Each number is 200 + 20 x the weight over its row's rms, rounded and kept within 0 to 999. Layers, rows and columns count from 0. The size before them is the row's rms in percent of the matrix's.

# v: layer 4 attention value, 256x224, rms 0.152, rows 152-163, columns 112-167
# o: layer 4 attention output (transposed), 256x224, rms 0.114, rows 152-163, columns 112-167
v152,098,133,169,207,245,178,228,202,211,198,198,201,242,217,195,200,162,204,203,187,185,221,195,216,203,213,163,216,206,209,196,176,181,199,242,207,184,189,204,206,197,189,184,228,185,185,216,215,201,228,167,176,195,202,223,179,166
o152,102,229,219,183,156,215,150,163,233,230,226,192,195,213,217,194,195,219,216,212,227,220,217,167,229,244,193,194,186,204,194,205,207,191,206,190,243,209,196,191,219,218,182,188,189,204,166,186,185,210,209,234,177,238,166,207,194
v153,096,197,238,195,178,206,150,223,197,180,187,222,160,226,205,215,183,207,231,179,204,198,172,215,204,197,180,192,211,204,187,202,232,202,200,212,222,211,216,200,198,208,225,185,241,209,219,169,205,167,208,200,220,202,177,202,213
o153,099,198,167,209,171,188,209,174,177,217,204,203,198,180,175,187,230,215,192,204,194,190,228,227,200,186,225,227,211,195,187,203,146,201,182,225,172,219,157,156,186,205,169,205,204,167,235,219,213,199,210,201,193,216,226,189,197
v154,109,207,216,214,195,186,164,202,199,248,201,220,194,220,170,219,179,189,176,212,141,203,200,196,168,172,225,197,212,205,175,182,223,215,179,223,180,234,205,193,197,191,207,222,196,203,189,216,185,218,199,217,188,189,203,187,152
o154,114,189,198,219,182,191,204,247,207,197,202,169,204,196,225,202,207,211,219,228,223,198,210,192,237,200,202,196,168,177,178,233,199,193,155,181,217,156,202,215,221,201,186,212,198,233,222,200,207,176,148,189,197,189,209,203,209
v155,110,185,175,193,210,214,218,207,195,173,191,191,215,221,180,158,202,216,225,175,162,191,203,198,202,207,179,205,201,185,173,203,204,169,195,233,229,204,200,190,219,214,199,208,223,210,217,176,160,201,188,214,257,193,190,180,196
o155,104,192,217,221,176,167,187,220,182,213,213,212,195,190,228,198,186,191,211,197,199,224,186,179,199,211,204,193,205,223,207,202,206,187,154,202,220,189,202,205,179,176,204,213,209,205,189,217,228,243,196,180,184,219,227,216,198
v156,095,190,184,217,228,224,173,192,183,161,215,192,215,205,203,196,200,208,220,218,227,183,203,219,229,162,200,208,188,182,214,160,213,219,232,204,156,217,217,225,187,174,218,173,183,225,169,203,213,198,195,187,168,195,218,161,242
o156,102,191,240,209,215,188,195,201,217,244,190,168,206,218,198,196,187,221,190,228,188,216,214,181,212,242,193,163,232,203,220,227,167,180,190,215,206,178,170,191,209,201,154,217,211,193,222,202,217,195,206,205,169,226,201,208,178
v157,094,206,212,211,216,212,197,196,218,185,180,192,225,203,190,168,203,197,189,237,171,194,202,207,204,191,235,204,228,214,193,162,162,171,193,203,171,227,173,211,162,218,208,208,179,219,213,188,238,202,206,158,192,212,202,215,209
o157,095,232,195,160,217,184,210,209,215,174,232,176,194,205,204,188,205,206,240,209,202,201,218,231,191,211,162,198,214,190,184,197,189,190,186,207,203,146,208,184,196,182,186,206,202,204,160,212,197,186,202,233,201,184,217,186,223
v158,106,192,191,189,202,188,210,201,222,171,184,196,216,214,160,208,233,182,212,203,224,199,206,162,217,218,220,194,190,209,243,194,214,181,153,219,205,203,214,218,198,194,212,181,197,178,209,199,222,216,205,196,199,202,187,210,231
o158,103,225,224,202,197,206,201,182,196,246,210,186,203,211,231,201,162,245,202,208,193,249,187,235,180,219,188,166,216,177,135,196,193,198,220,181,186,205,174,196,182,214,200,211,195,201,184,189,207,172,238,189,194,222,175,212,189
v159,104,184,192,206,188,186,201,204,161,195,196,189,203,211,198,242,201,195,187,184,183,207,168,219,206,215,186,198,227,214,230,185,195,189,177,217,181,226,226,194,193,203,192,182,229,179,195,230,152,218,239,163,194,188,167,202,194
o159,105,171,196,230,210,222,210,191,202,209,214,228,187,196,173,170,212,208,176,214,204,174,247,209,201,221,218,197,187,215,180,220,196,201,227,210,171,224,175,203,216,205,195,201,182,188,258,196,226,222,204,185,184,199,210,211,220
v160,099,197,196,195,205,220,196,175,192,178,215,189,194,198,209,188,164,233,179,200,221,237,182,247,191,206,183,199,216,197,182,255,244,186,179,219,247,222,165,197,193,187,176,230,170,200,165,195,171,230,221,177,203,199,190,181,187
o160,104,222,224,225,217,195,184,191,221,234,189,215,184,221,166,220,211,148,221,192,190,190,230,169,193,177,202,184,174,240,192,201,172,194,181,197,173,191,201,188,216,192,211,149,203,242,224,212,159,197,175,229,191,193,177,200,209
v161,095,178,223,228,211,186,205,200,180,205,164,209,152,218,209,189,194,188,189,223,194,198,232,190,232,222,207,184,202,194,226,217,209,206,230,178,204,201,177,156,197,214,207,214,217,189,199,215,206,219,199,158,210,209,191,226,179
o161,101,242,181,216,170,169,155,207,194,179,229,193,181,214,202,192,184,232,163,210,230,166,208,218,198,201,191,243,189,203,193,201,190,205,233,199,198,225,192,196,230,223,181,189,213,235,210,173,208,222,194,225,174,167,205,198,217
v162,097,180,183,222,214,204,188,201,237,206,193,190,211,224,183,214,185,189,224,174,163,165,177,180,199,214,191,221,217,189,219,218,221,252,197,197,219,193,171,205,217,214,211,186,200,195,225,221,193,175,199,222,194,184,194,202,211
o162,097,226,183,200,201,196,215,162,187,205,210,191,204,184,194,188,213,241,196,220,206,204,212,192,202,204,212,201,156,193,193,204,188,185,211,222,183,186,209,189,176,230,209,193,206,207,190,203,208,197,210,173,213,204,193,176,149
v163,104,215,199,191,221,186,211,239,226,229,205,178,181,173,194,190,213,152,236,201,175,221,188,203,245,206,234,159,186,198,186,230,193,215,168,203,196,193,176,221,207,188,169,204,190,200,219,226,222,191,197,181,205,179,199,173,211
o163,110,189,183,215,174,211,190,186,192,181,204,163,231,211,236,234,199,207,189,185,222,174,219,208,205,185,167,212,193,185,185,207,238,210,229,192,161,212,229,187,194,209,195,191,190,203,190,177,199,181,189,216,206,186,210,207,148